{
  "positions": "rope",
  "rope_base": 1370.0,
  "tie_embeddings": false,
  "parallel_block": true,
  "lr": 0.00671,
  "lr_mult_down": 1.5,
  "doc_mask": true,
  "z_loss": 0.0001
}
Each number is 128 + 32 x the weight over its row's rms, rounded and kept within 0 to 255. Layers, rows and columns count from 0. Numbers have three digits each. The size before them is the row's rms in percent of the matrix's.

# layer 7 attention query, 96x96, rms 0.189, rows 0-40, columns 0-95
082:118095156120064135117093161146089161093149136163153072110189117164088144206131133154109123132135117182081094184112137158091165175135057095162106107126120164088180181175147172160129165168112124089074128101112155102155162135118131120123123084114154135116145101119171109163083201117110118121
103:153154155120132147105123150129148173137129069162138077154132115128145123156120177144092113183158085123085134161174098121085152131153141115169090083102105138030114151101140162144196156147131129111097110140101111130166094144132066128128133099109125143101159091060183080151097216109114111061
088:120169131140108116189131145192171157098073160094114151066157160107173138154128147133109118074095130122140134136127212096129141137166105120143069084128134120082108072164163070153093142113103161096126115148126099127182133071073083144147156093167140108132146147103099136159195195170140138143
094:100115139131122101115143081108167054183090136158155133161133137093168080130138153133128120137138166099128146064124141074185086106100134157088115116140115164153090097138115120116082145101099120119201156132143099173089166168136163105111105135119115127105099170200148147169179058177165154202
093:169146111139138189140160112150164202125081117164109043137177149112178174181130149117112165125100058134060149153119107106114149120167068096113150151141163153097114136149114133148148176162129123109178119154109108121100120115101120158137164061161122155080119145052113174115177143118090117106
090:119156141133188085095141139162134048147140100118150142156150095156112087128128165111102123108086105113102120079119081142157108107149181130089165143055069159137165102093133114101100134117079151139097113089147083150102225119176157157156110211132117099135152126088164099101171084160141154129
099:116156153133145067110094161137079103113105086124157108114182105105160163148174164139146091088115083097056120163138039138173127110156186126157111126134163148125158161107104120107147133165148111068156106076089086108192138118106107140136165108130120123119148139073169204109159179105144146084
093:083182117136103111115193114105108137188187133110156176193105136144138112073172084193157150116152092146068115137170072145155111114188148166073119078133113112115092131097094161149145093143153175152111137094081133093122168146117116150117173087154135124167091160135142097136146077102151084105
102:112142085182151056132156176139137167137149138140158118058157145147133146093135132111192133144127156173081109135126107164036137106097179104075149132139081129100098165145135149101129115076125148136104102131155142116220143138122104137077121055101080111137175079127148156146155105152162170110
112:126115103094129086138119152107106172131137117127142123127063140175067163123115154146155131110161138148099129129129077117132075140138141143220104080147148135082077224088134136080114144128170114167174129159172098081151116163124097102132114145140109055120075136137210123152137180162099147102
106:184126145144152122113138207117096147129141151113129110152122071205156096107118099154103150117174043130072160115107143128110125149090127140099162125123082181074131115117184150127139125168087134087111085110179145074112115093094121157167065120093095158184125094118188123160154176113100112150
100:151166122161113088109118126099104066155151171139193168206159139152133116117122158150127173115167148096128163034101131150058123079156107138104121081092150079086132124131107126119138169092143116113135149114114126123065127172125184132144083133078135133123117106139139086131144057150204097164
103:139095118153107170180146174129123149125185110086098093113166108151112137145171149121060157129193148115112081129128102121190149157123099117130079140110088179154128139084164127092155178081146200073111133140085142135058092126136158124151097048112148174130136093116116106097124132156121090191
106:127182166113102143146105143167154172110145084150071127099184113100145172144151058173157131077158116158094114095141120115145113157162112078096066121224102141169167149120067114089189079126115130124146147094139080182159127104129119144102106129127120113078118150107130147176169163133161093101
104:112105104139156191086147077084166126153136169156151118103120139137104196137162135150114135135126090088091139140129139096170141049073081094082154179125147097143139103105073089135105141159123093121126090135120154121103104151130151108128136119169138084091088107118178148114124068220147217112
122:030090141112125131135167135060132104121130160091115092069080122094173154083128054175128180146148073121165139153120156127137116103137126143106208102154091095122147148126132122133114154142081147105167161127144143137104119125103185107137070116203146160068100133149145132138095151108147139191
105:145137136171198141103127108111133130136151078158125098064138104115117107165088107158163073095084100088106144136124206138096141143137155143183082107147186109147087177142157109151177117138114159138161081119174118104139129113034108158093146178194125103148100154098153088118150136088076148119
093:121097089123083110096142150112142133149152112159147079072084120176151113130114115169115190173139165152112078101168095115105090131141153133144119094126148106084184122133137181115101144106127180096116170066094121174118101154160151172084171132152221113121101071111080098110125104162141054152
099:138138143196143142152113112113117099153108100063143150067100126074121179128156185185102107106155123126116172101097129131166126227091144099128129106171106131171090124077142137151136114069121138084118086096063116135117111073158130185160123181111057119145134158133146095172090134108146134115
117:134128144137156198161112172155117160150173108187083083115146149100137127166083135166097114150137067121089121140113103096171098117107070113191125115125184139068122074135181149098120135148151111081119095163143107140176077144035118125122150087142101088087130086113143153156091161120157111165
109:180121097112128152129104076108133128085175131163061139163090122084197178110149141107099096158124114133159151139130142135148165165161163174159175091135138079059085078162088132129157131094138150134191126099118111143076096157139161140147074143134147165171152090145173151159165108127137050157
098:125106136105096118142139077118139074172117100130119145118151159144108044116149137115115097172133092143125142106095146144129104177083142182157091150125168059083102120173147099101107118123162108095107098143148145193130167155109200121166052084166116104116153138095154118092121111113207198098
101:126104066178085178127091101116109120056116098126098099148080160123109135096126104136233145148162118177147145143062107124175123138168117140119163179146148090134164161126137115105167063162099179078120175147115140163154108111161159128100106098143125182085083158099128112148114124086122156095
100:062093173125131147124132102133120145170110137146089166119141127093102064154124142103148118101140158186133121194101140119106112154109166141198147172114098107113149108161147104128125147093081046181105161102182078112130134109117125212148145137111096187094178092123133091127119071116121074178
110:124152082124129148088086155163126099097140105117145158121170220136126159132105087212115163096169144150125171186124121130091126106087145187147110116128178184126156137086141113113211099105120125161091122093122096044150114152083127055152128131103165180109113142103145102113156145144138130117
107:112071084117130126099116143162162078146159201131150155073143138119183135119154098120165171136124075122112088091142147145091175107151066127141108148140109139129056140123114176185164095070114157134062117148100107136156138082110074165092094157081216118125127165118149118155106145150162122111
100:131074137135179133065153187134157112076127189104214142173125099105115087111182120104096126122148091162088123074143100113124080138171103172095110152145148107120171100109133156128084111129153115112105140145112094174090079136141164107112155099199095100151143128174216147141121112085127131151
107:191186110113103110090148171103100120167104102130099120139184150116159069176125084108127135168113094130102137110117181095117107105128193163162178128145092160136116110170096113155125100097085150117065153165141070156084088097180134122097175147147159131072150091166173096152077132138105099086
103:120125113212160119156081147105127111103123096139140170095134057118108116129179116129129113130090189186176124085126148122146085084110132148147120136081177104070135075104125112193159104080157123102104155116133188145120103086081131129141114213113139151126101123114172152095161188082114169125
104:147126153104172134113118067107038157167112104128129125170126127162158132072154104165122194129085118134166104116099140132157128188143090143126115134080107143146125161118152105136161054163189139117147146127066075082128099156147148109084093187146115139091164055094137080133129094159117180135
107:115135138074144119117159035107141145104145134135124111134169098165111067131087099139104131130103111146091184133153102089160145162201120125193090149144108111125160154162129127114141194112131111094089157129078141137110083125168114110189058139111110135208150131116153150120153113131055093066
106:125103130118166184142082137176125098113097113134134026090100139107099149147136134195084123154083063155121178068106108144156166080203124099135127081102099168156152126091094098138059152155078141120106129142163129088128112092175130159135151121190133102165108158094123144127155125155112146126
068:072091144128117118178100088082140105123106147091156113139200158073139132109138104152119162086128133128116119096115137130137104100098054143084164174152150144148054085124114091105197091141084145173112103125115070082148135132144111155149074106167113144143152178101134087193132157177122175087
090:173141144118112077087169099094102107116113153113122152149135126132122078161126166121136106109122137127150193073149158176191091143124138187069173116161118104082090130133082138100177133128114076157149150113060169098099052194142153112106132132124161151107133143119137113145149052171078180126
082:154171174153104133112158090183085155123129151138141111104159161128119179123086094120136115146121070126181183141135142115156147175090174118119159177091148110103152127106068106166036133129111153105119152123062116135175125122072128116167101132125161175079173103131104076168190127082105169151
088:054140117138164119181113149145084147131174100158121094143091138127152103085087136100119141107071120138092091113128091184106100092079146105145128100048154059140168142139127150151164152120151184096156150099145097126161097152144173130096114150150114180135085081088156199148092115117134201147
088:160146091163092141109078174083086061036176081147199128092126139094144175118146080171109132097116094137137086150129110082158124167105106119104161065153159174119135099091115181138157141144154120129181166118163123146134135134117105129144146165157126107130166130187068154132141143135076152159
076:161168067153180168090163079147113110133150099056106111147086097079146150174183100174099137130100164124163230158101123192140099134131115120110175141064117148130121136098096118109095110085106106146108141202068131142145117102133160155154128126103152152094089143148142154153134117105112162095
086:127125160139117137114034178075118079124146083152172090133098106174178140090070107122117137153127118148090095092102105140132159117075163096145186110143139138127133095138155174155145159139203106111132158083205138104173088133150078081088155111104165115167107112123164178085123150102134141113
077:175071121137101141216140131092102104172164177100104111172115102135134158087142087107129149118155158115114128067132184136131180188102101055125108177117146107142112138152121113137118150106103127140119117185071093095197134203140121096118124136183125090135127109126083132120071118188159121160
086:125137095157189155129113133140149127126058115142127157154116114138145087066127123109121103098171156137113186163108154105104111107107158144077076115099137135155131169146087098094110159093099164107150150152107079072153157126098100063109034158152177186147127077119157154147086175114180181126
# layer 7 attention key, 96x96, rms 0.197, rows 0-39, columns 0-95
086:165065149106150133121170092149181151101103117152088147086068121105123099094152142136119104141128178137110103111135145092144094155176105123083097130120078166158200100097127098098085042113179196141134119089151116137097119180124099098172155101137101115141185163182158107146195108123109144116
083:162222143100102121079158132145120133114093162148166085170160051165142099154145181110161135114110149172112081150109148094102146141145101107102183099119166126155097129143149165159170097121131091117144094082093106140067139154138148134106186119164078073149145085122148133063119204106122131115
093:055170155163145178140116153104115150134124136066088132154182103173211102154095193128096138137126114100107142131130069147060217094173092112132110141145121128111104151158093147220121139116137156120118070121151113097110152118129145149094127125158096151122121145130167143138139156077071153109
088:098117106173098126124092098130077135142141141112138128150050170137098159127149088121170080122180112171154116114135138096078157118145128115127106131120132190070158137136118125104128116113087135126047154156169144113200088181130182082163157119090110178116205146077154105181104132068108118115
082:174243090101121091117121129110130145172130138086133124186142154119176105163123139118091080097137206150118114141118131074141105115139102071150162123057121058119135131120183106104177154132113099159155178121088117141093172150119132147123145130166111101100153187168104118108096183154156136129
091:133114141156167100109114124158129141091129181106082117141061051130121109105203146148112120161119081133154154085099074134095110109156080148149094112136124198080106212123119126164114085177096183103110092169115097073121139110124117121149141190114096152104126131074132094173125144148137096173
090:132140148116176170151136099129157111204067104145153084104118146168184116125124154125113127155101173138090072101116109100110146104091104145197156101141138093118118037174183158147141113105154161099185139158100113131144084071108149090180118101148201156142137093119142106122168128140099180114
096:142147089138137163153170174112150102172104127113135105152082093131100107154117137147083091153137083138124120180119135114161135141072039132162142093185138089132123141145172163172089142132143088154106183116073163123137166137162124107114154197138208141103093078151118088174121139112205099160
107:108159139132081134118139129117203137097111123135091114047142075125155106094134110113144151217127093152120167113102092049160150113166120195122149176141120148109097163138127132143112129199138134155074137145119147063097087101093152139194135195147142127123122123091151134116118155104083192130
108:124158192106074145120144127056124147166124161178168065118124094105083103107095112163166153147200099120091095118147146102112108196126135147067116128120099156151099116143149106158066150060152154071181137132126200136100131102096140097119106133081115167162140138148090122144153161149148130075
097:045103151151152137107115155160153170113186127127170137139072138096130125110165189135086115154096125138148180158109101093125122090124142139129089085091176166147114105109113156131176183174113133114116168129101129109078061142159137095092199190131127167079063110129072088131145169104134138134
105:112121134204163185127114079063132088153174155118120083154066152142084112155185131148097080134123087095119134137129137132122147156100111127165136182111109108086099137152139108148164133167090129146118107137125178125155106148113123109093164144134114173111132171146057089140137087147160010175
105:173137113119098105095128170123101129134140180102131153092138125211130105133106116125117167107081152129063094062120162151129093126150140110145127163057093141134129138051126164092090149081155184167151117114102139125194206143147124121144134163185115079139172119134094148071141149142061129144
112:169111126111095121172163152158120129093088067163132105138082091151084097164108161186130124105049161134153147155169133157190117113064137161139107114114104165155191145150161123130151112088120087152075117153115151140101129145130130098174103104081191090154089089069106114165169095114128144187
114:138087114125134083048108146155145111186163122151118126116090150112060150114207071155145107147196109136091100109063150132088104190114115173093093126145119105122185143098137092145162162136140216174129127141091152131146129108154107133150086084107147130150170135153145068129117160146143101160
118:079095120131091153121122102101124168174127129097163105091108189143115127095187142166083128140068125117118183148097106144121116106096095160117142192112151088121162128187116168111100163106121040148128125118147126085123198144133139084110166122108107184127054158170100045144131156138137127157
111:109137153150090141076125136132134100104149119119148105091090123071094086131153197136182171115067149175140130099202086179169149118136106076120085127171126117148136087126158104169126104138164156122178117118142145177146109112126133159054070155094171142169138150136144139109202069119147166095
100:088126054084069160110157138112121068110150143140141131127134120134122101110125106175111136192160119132149131138156104116175223136111155124170155123044126137106151128071171100165148144103140191130097147113107087107153155180130158138053169116128156100163145050148111115131135158087162115149
116:075158159133116134185093130140124131156095143149116122160205091132169104114143116086119136170108136105147128112088188139125161119137116125151125180075187160160182123067118145150163127094112127165098131122073092135102151085071108119177111114139136093143197086144119155119127210124067114058
091:133159166205107124146072167148114158133109164116153174105122163098089152134109101133159083133120064066128072165078122067158123129126163137116201166095146102123147143119111165090159200092148171161159147132163137136096089105063162148106161088152148130152114093174109144120102120129162085099
114:124126112113156135163102146158140147155164118170199064108114133133141128131174136127122109144026115102121131125165122107083162132133158111096086106141143111208083110136124084171133123140120105186127147115100130146097096166139180191085115185145097149134125101084140150162132026124187107150
103:085194157111076152086110097112107110076144082163123155081187137074159142163132135166131157103082093104143045150069136109158155093129166145123134160137170176132094094138139110095099154123163143111138151073156127125170085096125168168134143114170132119105119150047103143125192160140124162102
103:169136052118158145107143086160128150096144120173137078116097132130141112141198113121104142108148111090120128159138215158185158135098076193143087179068122174067148145163140097133136119128140109124119123119108115122172125126163150055149138099103123193142104139113170096144132058127116198121
106:120176122083086135154078144187123113136135130121157120149128156129089140129138127145085082049154103104198097168161081145067094120132087134173161086156139150112154133138117075142203110120094158095123140155179138105104160133087121168103083165182153179114139098080091143164115063129125158144
103:179139149056122168142130084132191107153092156116124110146152168131135162142123089156159122157116117145131171142097116141064128156146145149125122148145136095089120079065122190145113093170137131107163073103069167163142081077133122197078167130171074139116087142138120147073164125054127138103
104:182086128127081073143130154113152148149148118129049106136188142115153098138100146155043145074065171097122171129125097095110186074130130137154140160102104132142147068110136119185115138173192102094135124098146090105090092111147120126163153094122128160177114166162156122119141170191114099125
093:100173093174131089075138196142031113131073175096166166166167126161149094067106207092131116102126131158103137100093148062123143160150156111137069138132154149117129112127170150124109168148119103105110156128064188101128094136132117112124143155148147174146107118153097111122126136104149060147
118:118064079137114156138113164130129168207070100079098157201115129081161177121144179160174178090116146097186113136078149100176131080093132132159144126111137110105128152091088113057146124128166100131137104138156123151085137183073117119156155154143117169125115075101144139156122111091103152156
100:139115104168168169168053149113110130069166124124123166126161171087103138119099125107164159129091197144102147147112140102158101187112107099146101156096105134106125078125105134163182122114066112117130122077153182086129189085112105090119158128121132201079108159091101190166144125134176085120
108:192120094104128132094106137085144167102139128128157120166151153082095182138111152155141146144067112141175096161084182133135075122177112090123113077155069138138187138157106080136136133093135093148183165164083106101103108102117128189158141118069175086131152089116148108075087194101146145118
103:150118126148170136083135161104167082133138125153123160153063105125158125146106159146148113093109175133196177133159176109123081114097129129087150104134130099107054118122118138139120184050045134090076194178093116184135101135116136178125137144149105163200098161109126132167161128140108154138
103:159135115120167131088139148109069145126078130113139145141118125138071117119159172096095146147135169151098161110209083073040143117130102202158188142086103129173162158145149130051131154094102174119083121109096117148092107085078115133145127078151104139124122173154162173099169144145140132108
075:091099094091113099108119163189130111158144161136126105168130103188102129129101141079102178070121131057173102161142196164128178068155127169118127106156094096110122100173150168126188109171165065110085126178155122125117129107159145083122182133085107105145090102148166160140078119134154150117
088:100113165133172117119154076164077105192146149109135123108084173180119196163169128130121150155102104138169147129139124079129093080142035153158138075161132098158158116093139115130110092109097118167102136141101179173113197120127148073159120119158160124173082137123050140137130152079147149133
094:175157096156113147149170083095171116094072071128108105114092125140168127174126081134085105168121082152183152094136153113134161130099110137183112108101129126091134149177136122109189078184110150168087126127169177139121103108088071136094089098196135144103216142118098145126153128108140152089
071:166101140073134142122142065128084131119101082100124133158183116085131145111114130074155086096134166108136086150126121123129176138150187110079145183144135163207170071077090120115165161188118133109149076181087122160137142164132110106130157117112174123099145060091169125101134108105089183126
087:059119128134107116130050161079064101109099120077114088132147164125179104157186092171135155160161133144133109101126188066163109105112158108150160179145124148112112166141086106134158079148115128179145118069150113059161144124122095169105102132126200081148119081103125152117128136137151179133
087:119097156174129108156109102148147128123159160108097134112115128158115093184184094205114127156179036139096097141104153131094105075173107138160143090096116110084150113193117100161102048125167127155124167115126105186135140140050128156150141056099138135125146191145125130129136115087126161135
087:075107110168162134107078175119094145117110130123132150089160104172135135126138146112180165174137146147091140123093130089101145117133150133101127102189162153176111138080147179111105182171113174076104068126182116128147173165215112137147141150131120074121073086144080151118082118152183074108
076:146077160115108171128142155156078090145115154124136153163121168121123155113154042104144073112118179098159156127108152095127080153174131135088168128082079141157089119123103135122161205130144093149149094124094155152175097120196136143117108177124155067171070081100125052098130127113106127147
# layer 7 attention value, 96x96, rms 0.133, rows 0-31, columns 0-95
112:149119087104119138143106125139109123092120118101134134151160184154093098102194161129196101141074164128210097175071132173103183085073168096145141103122072093132121147118141145187146119173191140132159110156171126162170066147104150094138078125143123116159129134130152119149057148125112088138
105:104122134151128106168143150104158134117139133146146071104127093138150192125080147159098120224142163145141151100150143238116107139152125122124180118105107193133104112168146147113121219096093188101148129163138149114108075127122097104129135101159190117098133101141127047140096128086128153132
115:072144086161147124159111118097175099143119112139119130116103169056104121114148202100150122140121094136169133117149121097143160128094091156106169103181072079143107093083170125156137107125066128148117106169192065167126191117071182098078131156139186099116131114176151135104165166120132107147
100:136173163054120081108170102136116114110157089142107068107188132077112111149166101084186164117086066098146174119132161193140152142175119140129107144126136093067155137164105145120137176095176110142122111118105137134076119140167181080104125156154149020119168110122143142115109113131124126129
111:097114106095137192107124140120142171095118204117079099112106113120119154088055118144086142107153109140147091036165101097147161088134137176063140114115121148123141077136204136087135073122137130127198121177134172084116130160107093143101158143138156150133170146112093143141133079111073094131
118:093157100182061110125129144159176119106112184165122163099135122085168090111113112133067064152098119103159156122124135106147150127155045152139097123153121110149124192128116157133102184126116093102188163152169102060185129139115144078107080183110176155145100087122135120155123176157127115162
111:113139150152137072185098139079139131122140097173145097110119117073120178113114118137163115108110192127158089123138114126120189185084160087138136127178131079076144181157095109126119177104156169193147126126115096161085102109120117096087134088189169082037131141128103134098126135118158159180
100:104159096125162159128234124135162143143110149173131113155146166120124101111112078078134027160090125054159133128159077060127153096128099084060145152120112134126101092162117113164139172098105116139120142131164156122134099104142157084129117095089105132074132135171139104094149090158128076114
108:102166082127103141126117095094096099134120176044144182143108141138151139172147052126155202076124191161138158101140116144123143086148130096105086128165149077154148123163141169152178173093142146079115156141137117149144110114087133114093110113128092146070135132108107130126211066068132139141
103:128127083127085151155136121090145125147104184105108098122161153088139095091167128133130130182149167148088141184137124207135043139061134156083132146097115056110101099136101099133174109195112169127097091072106202166112142140111121119166176176105114116162098124096124118081134102113127105132
110:149166118100168137141131173104113099125091150111172189113125160136156124145134114157140109128100126175153137183082097122151076119091136100176099107091047172130138142120168077212154126135072158140094111112140146162123079163146085132191083064139132111135141146092112161101129131219114157135
097:140172080101198189114118131126157169148136121151070228117093127103094177087141104098168119161123109113155170117163098127143122131090091184139066125140115143164033083107146076112148103180145130131182086114095140112101119099109093099132129129166148129163123142095115131148086116154138129169
114:157096137140155163147133135132140084131127155097184171160146124140164129152125090052182117048102136129137098089119148146101123178085147122166127104067125164196120122181092101125088158132107191112136145108152095147134094070177128162095023151134142106104117100174151114162132124101134158106
099:148152164149127138066109181099188102101112142077104177165081142106122049138128124167069099158121117111129184138169151139116137144108097150145140201086121168155118109092126116110143096107102111130155113182153140091023156157137158128106109136060116145153180122114108075116141169143116117163
093:147148148097114191156142138169120173129095084156140126127168134087162090135137097161131119159216130151126161107174130071118139197090067126082098129155110193154102114121128123115088128198116113103190144129049145139135107161099117136097134118122107180113121135136117110093137138055133203118
101:087091100157144126179145203153150136059152069126111114133125129130118179085146131160112147139111112075115138128114091141205104157081113134111206114089144144150108118113192141066103089057130098115188176116114137139105142153138160172116138181162119141140117151161127087154154090118177091151
102:130104070144209148137114144177163117065082113137109114141098180148107112063087143118139138141183125071100144190129108108134168116124122138124078125094165163108126134147122171113134136116100169154138140060097080135131109088123124132124171177180109152069163145084087162120107141117216129092
110:112123088110148158070112132141147169097113124132181119110107103139147208107172117156149109087147070121068095141098130141135170179129116170079081091118117228160099118107143158107140129104120112078113099132098151186144087102104144153133174154166038152126156064114111134157157123134135100143
108:154114131127105148163115136164114132131151120118143111147128109132139062170132084074119134110150178097174180180148196108176136127136094080075102129140095026161137157118108059088103172170100100159057153121123118114086119157103156145156094187161178087146133135109148092134142154112125142168
103:054126096102118124168165143141155138139112134110086082117097099113139146163143199098126100099126140127110108087114072170147066116161180143140146130171114086114108162077106151135095111114131106134122154177092147112079075112124162058113170135175209143132172149122050163140154101145135150069
108:149071142071136151131111120096157120101152184147146098153143093102111107126166161150071106100124177131100118160118183092132107134095102131074155144057096127144099123165133147068116150106135072178114139189142125087169153166124162027119154136127168100153139120173105077140107128138160115058
104:091112102097130126124130152127109161121093082120099121152133102072101172129151090181095164115101169146126127190093137124157102131157054082117100138126141089117094118104136210170138137113165128190110145124106097142108117194197138149125130122135158111066170145169127166157113211122192076136
103:149121114189130157133123118108115157119170140142142088040128075101197112179201171151121158151102155120133157137120179095140081152120185189116105096122112192116128132140158108134149161146114095122073119135151152156074080172118069162111109051181149119109107090138143109135160112128130092132
095:093122158133090105132126148152148106112165109113113149096121077185139140172168061118077143106127126116161114192147132137170162076085153107096101102155097126102159198111096134100131116113119141064153157152202111103110121080173100155099138161162071092139100169156094150138156108116215166103
101:119127087091173079125066152131115148139135136172096109067133084109148065111118076147185145162188101161110123168077156160076178138171103133128073189113122129154145128156140155065154095115150141107099115099178181135103162160103168154122063150091122154121129113128173163079119116155137140104
116:128072125117097165132116108081149133065103130125101158168113106183139077168132136104107094198177112127169116068149147121135165121129104115123139130188137111141111089155111197225092140159183105053185133072126131141131114085106151127126098130130174139136089080129108144153170126147086145151
104:097149155158119163082116089152125155127123127149148138084140167119133141111104142163185086120069067141095070133173070145105153147170154122110098061120052207178118161078124124189149110117118140109135095115122145102186123167195136123167125128081101145152113165136134099084093133175131101130
108:136100139107117112173104068134155050086177133099104117135132106174143169174100090102146104106070095137186088113110093127150164095124089143153194103183116119131124102154084145122123139152160210108166132159150162133075155167125119134108074137099186132104100109202156087111107100130121090133
092:124182132105165129119143102124048079111151138163117060139120114141186149152090072137100155115054090144134174163096150147159117175150121157134139137091122115122160177103126189115207152144139105170153082056107122124101063139149116144129176154099124124140062148130158138142109115074127168132
111:080104115148117107083091159130161102071103156142103095097163184141096143175124149051085138157129121086125130139168099110122091130104123114083099126124159144067090165125130156152093148049136130117126146172134109141077102143123220074157094138100156195160110083161099137137138169144175148153
137:136134101161172135155114147142206108130138130126043080123082113108055141141113149128061127178142058186107088090114095138171117189178152059134115099142142126150094120127184123156136126084153180162131105077119129143108133156151137102148173139122166125123113160149098098089140119127104062119
091:072132113156156169133131151138122127164146130192081137100131090147101106164158175139126106093115085140137151086138109131134206051139167110119144098133123132092116128130183110072109163134111208093147098085133099118079144121162118163128137069098125125153174195168191147141073098085155089113
# layer 7 attention output (transposed), 96x96, rms 1.91, rows 0-31, columns 0-95
105:107148173122121152159117114140140148082155151146112131074074119122139119163193110171134149200108092102142105110119130143165123164152084091064147138160141088105070101152144148150125135104114116132114199128123134108060179128114081177131059151135147093112184097152155172138024154127121109135
101:069117141167167182113056125099186148134092154173107123133103077107090125131108088119157161158154109093121150160029159103167166101157118138099070111124145083153170159157104122106118169133138167182119126120113109118118167082201080117115105117172123133119144095123184105092135143114147129184
110:141163177136073164052138107171110083134142135160116105085124128110147135157159139155129086129171170115147122194117125155128166132121068152147124115063111092165127108120164174127170142108108107130067152151120143126060151109139123169070114078094120164115064154117068134141113124177216118123
094:164115125125134161123081116116151086096131149144144074142178168182173121069143116098152117167112122159130137112119155126022152109107103141120102055129125122134163111122141118110175141088154163156132185136124071077121125075130063112082107141154195109179145122099172131141157172175124079155
102:139154114204118132084134094109158140188117126114133150135159089179096139079106127152173081146123074084162212154137149127184087150117162093150099139147156173149141114152121121100120135164110075096108164147106113131103110059114096194170072103082148154182104138151105079081144119118132095127
105:117148170135122123121097106132140165155148142141091123149133174129170077071141127159073174111099150144173175107126147115054163148146129109164121153129159064153140148113148161118163138113162143129107163142138089141054161152094133120100074131110114142093091083188097041074170063122115132186
106:080135144117131090138190172203125145205146140147143133135107109119119136152187061087105131132085124184183139137098116122068148140096071131110102125127117061094152167082093096101153161145140119118068168123145135089190158145144134143073145140117103162121132055170134146114089173128119118140
111:079132168124137094132168113153071105154161195144101149131171128150139136101084170130177095136118170138085155087102159151144129122149136119108060109170160156188150064112139121117120129149132187121062138108087115077150160164074149167124109102155144106079107140071162133142132118032156122120
107:071114105116082142107137147068099155158126148117169074170142131160182200174116122174183119087113119119097091142127100093082120095147164201110098109109190117159146146112143106144095176124110091165123186142140146103133074168139134117193104124184149133122124106114093092135099109117169079080
108:108065121091112145122051117148157163117200155129136127120116192152082152124118161091153082146075145101157146139107130120137084128091133180134115097145095148169132169141141126143160130125113081126117195185180128086127106133153150135103196163120099145154147104103092152103049092075183087103
103:135108125098110144114119134104065155143095147146045109104118118144163157127152114130134164107176138127078041127037190175133156163112136078166103130156100153134088144151152099078101139112142121089124123158143195120193171124156157107173138163081142101130188094147123125083137099168122110141
106:130084068229134130120138143136095183115148158049164115113155087123130082060142116120133127117166104133113112096131134153181146165107183116101114118139125173122133168088124164148114123064110102140119114197087085079135158159196150135126135190136129100149129102150098117127151086087175138094
104:120162099099132129126173180062080096137143092143116149101103151112080083167102097114182110134139139138100165081112133131100151093105144160093188140161172129073057085105151122092159153158141102172174137124109110074167121180178155104104162108124124151125124084193108185176149088125139109167
105:159157137179146140166120107112158140166113067115156089160117090098123186086136193119128187050115133096152116085135090131175152137132134141138088127141098127125126088101080112117139175174140126115118125108100169083127147089144114086087185128129191132177118067095059080162154133143185161137
101:093095144181132113196131121160120105162092122069198124107122128079147163121140176133138126173110099114119155158118121162162103105123171161117120105127159077158147145079148156089124144137072188110092120147145155153122096163119072088095171139038114118073140104160206139122080100136164095131
099:120097105155156134081127095157126103159141144102172115143090142134116114141131188126159029117163110083138116083214167071166191124093115120100120200119102098154154115100134111171117121105124200100151192140087146171111108110118103139156168100107140142083129130176078093120146134110102113165
097:151137158095128147095135127122100157120085140096139168163089127171177061126175103079146120187127116089162130113182138151209131108178138149116152087140052115104151108099148044099152088168124114124140196086102156101124171178154097111124135120138114079116118110159144103111162091129079173129
102:144084138115133133105145087175086128166082172083074078128137139107146091160114120120167123145091167158157111127084145108249120093106157088115145153128139141102172119098154124158115161093068119159164105153143062142164150152078122109145125064166100144136163169129099102129107164157158079161
100:117171162137193158096078111115135110109099113128143139105072133111128139111153140081098114123148165145127155109187128108050136090122109118135150093140143122061157126092120227131112162166159164086118161179103192133170178118132135138117094173131083130069071117125101086165114154117173160086
096:119147110150078158157149162048141137052104132117143121118119140119079111172148127175085120121111099134126133180108158071100152137105096121152104101129187177138208120087141075173144105159125134104127118103184126107152170158135173200136140120158114095081133063086077117101162153128106138174
105:084140101111098082115134135082178152136055102141125086095091173141133150093120157130114148114106179106138193150122082131156183180135124132111208148162149120096145136118101186098081188137132080088148121138109125083149185132089065125126141154151165178097110131101124150118138120091073146188
111:146111135172086145099147084164089133119128119154157150139113094150135138117106182212086135141213141146118095101098135100085154146100068134164214118105087068088127180154127090096172149160131108102113152133157131192105179095098091109103141133139108129099179138066167127128127116091127151103
103:097115156094093178150136169146017135083106135155121104131125142144104132132126178104056041158100111175166149142092130103119124169121125134172145195097104187117115184152135112069106180121119171165109100111097123148152108145135116094158095174130115103181124133176097124155141080122130128127
101:134087144078187096145111121103083142140137163079104041182117140137177063151140128105102158117149063098150181107114139127081153097150084111076119134101166112131156123109066104149089100177127121161129121108134154168119114122121153140175168167137185160112105175149118159106083109135186180158
104:181162141136151110118170116159148175112156128133119155117086161129150109170149153067121105044119114091095076110103149129093118141166089132180112116100126133126071135152116158162113138142128128131152177145102142156074088108101059121147118124135100109136100104167239138169162053157146076162
105:170156160109161120110126090178146153104144179067143132112148146159073116050101150155150167126122084134120128154082102124124099113126146167136126147146151091093092079091135068166073128144072116153082147150154143078113149134191153174145125132149135111093133172123112066174187073113194111143
107:096114116115135147175105108140159108149203139100057154112134136077167122156096104166146117121113134170095146064076144183184159109094104097190119114130172138141155120083149133135131116083154133134152081176167143157155093059125110164062050117183079116146144149149133166142107108133129114105
101:142182119184089126140164101051135131134187151123084156098090151126143129118085130126112102130115108147131126139123194110090171032145141128132088176096116074121056133111111169141093138101175103154072155077179144125092143138140136152165103160143116134147098149096153178121158192077158141119
103:147061137140072151125120147073130120110135205168203142195092132122115110139094138127107129207092144130098133078159096124129114094144186139185150182174152169096121178132123127135097112136131126161077152051110124116092123064117113127133137094060119146148158097099151169097125136152135125117
101:148152130097119173142109146178143154101134134152130119115082120150198085079157090224078099162114161116167141143106127111134164121168153088099097118079156141102078115121126106190104174106173106095138117129101153056146129073110141084090180184175124115143100120106142062118117158142143119166
108:156148065116138123118140077140157126158141134121128160188181136134086124135150160170150141136129145087091127122048109095116171085174084110102082111140097183089091216151131095103073146119129124121100101162157122166139127131171077162046130086101134142107111143193143156128143145128121188092
093:185131106121158131172155089101149088118103161090111071144163098078100100176093096125138048135177149132130150115116163115101075159133179118150168120160151125195049197169133097122144064165147106152125124066126154107139161103116107131110091136120159076116099133159172154162119135111130168108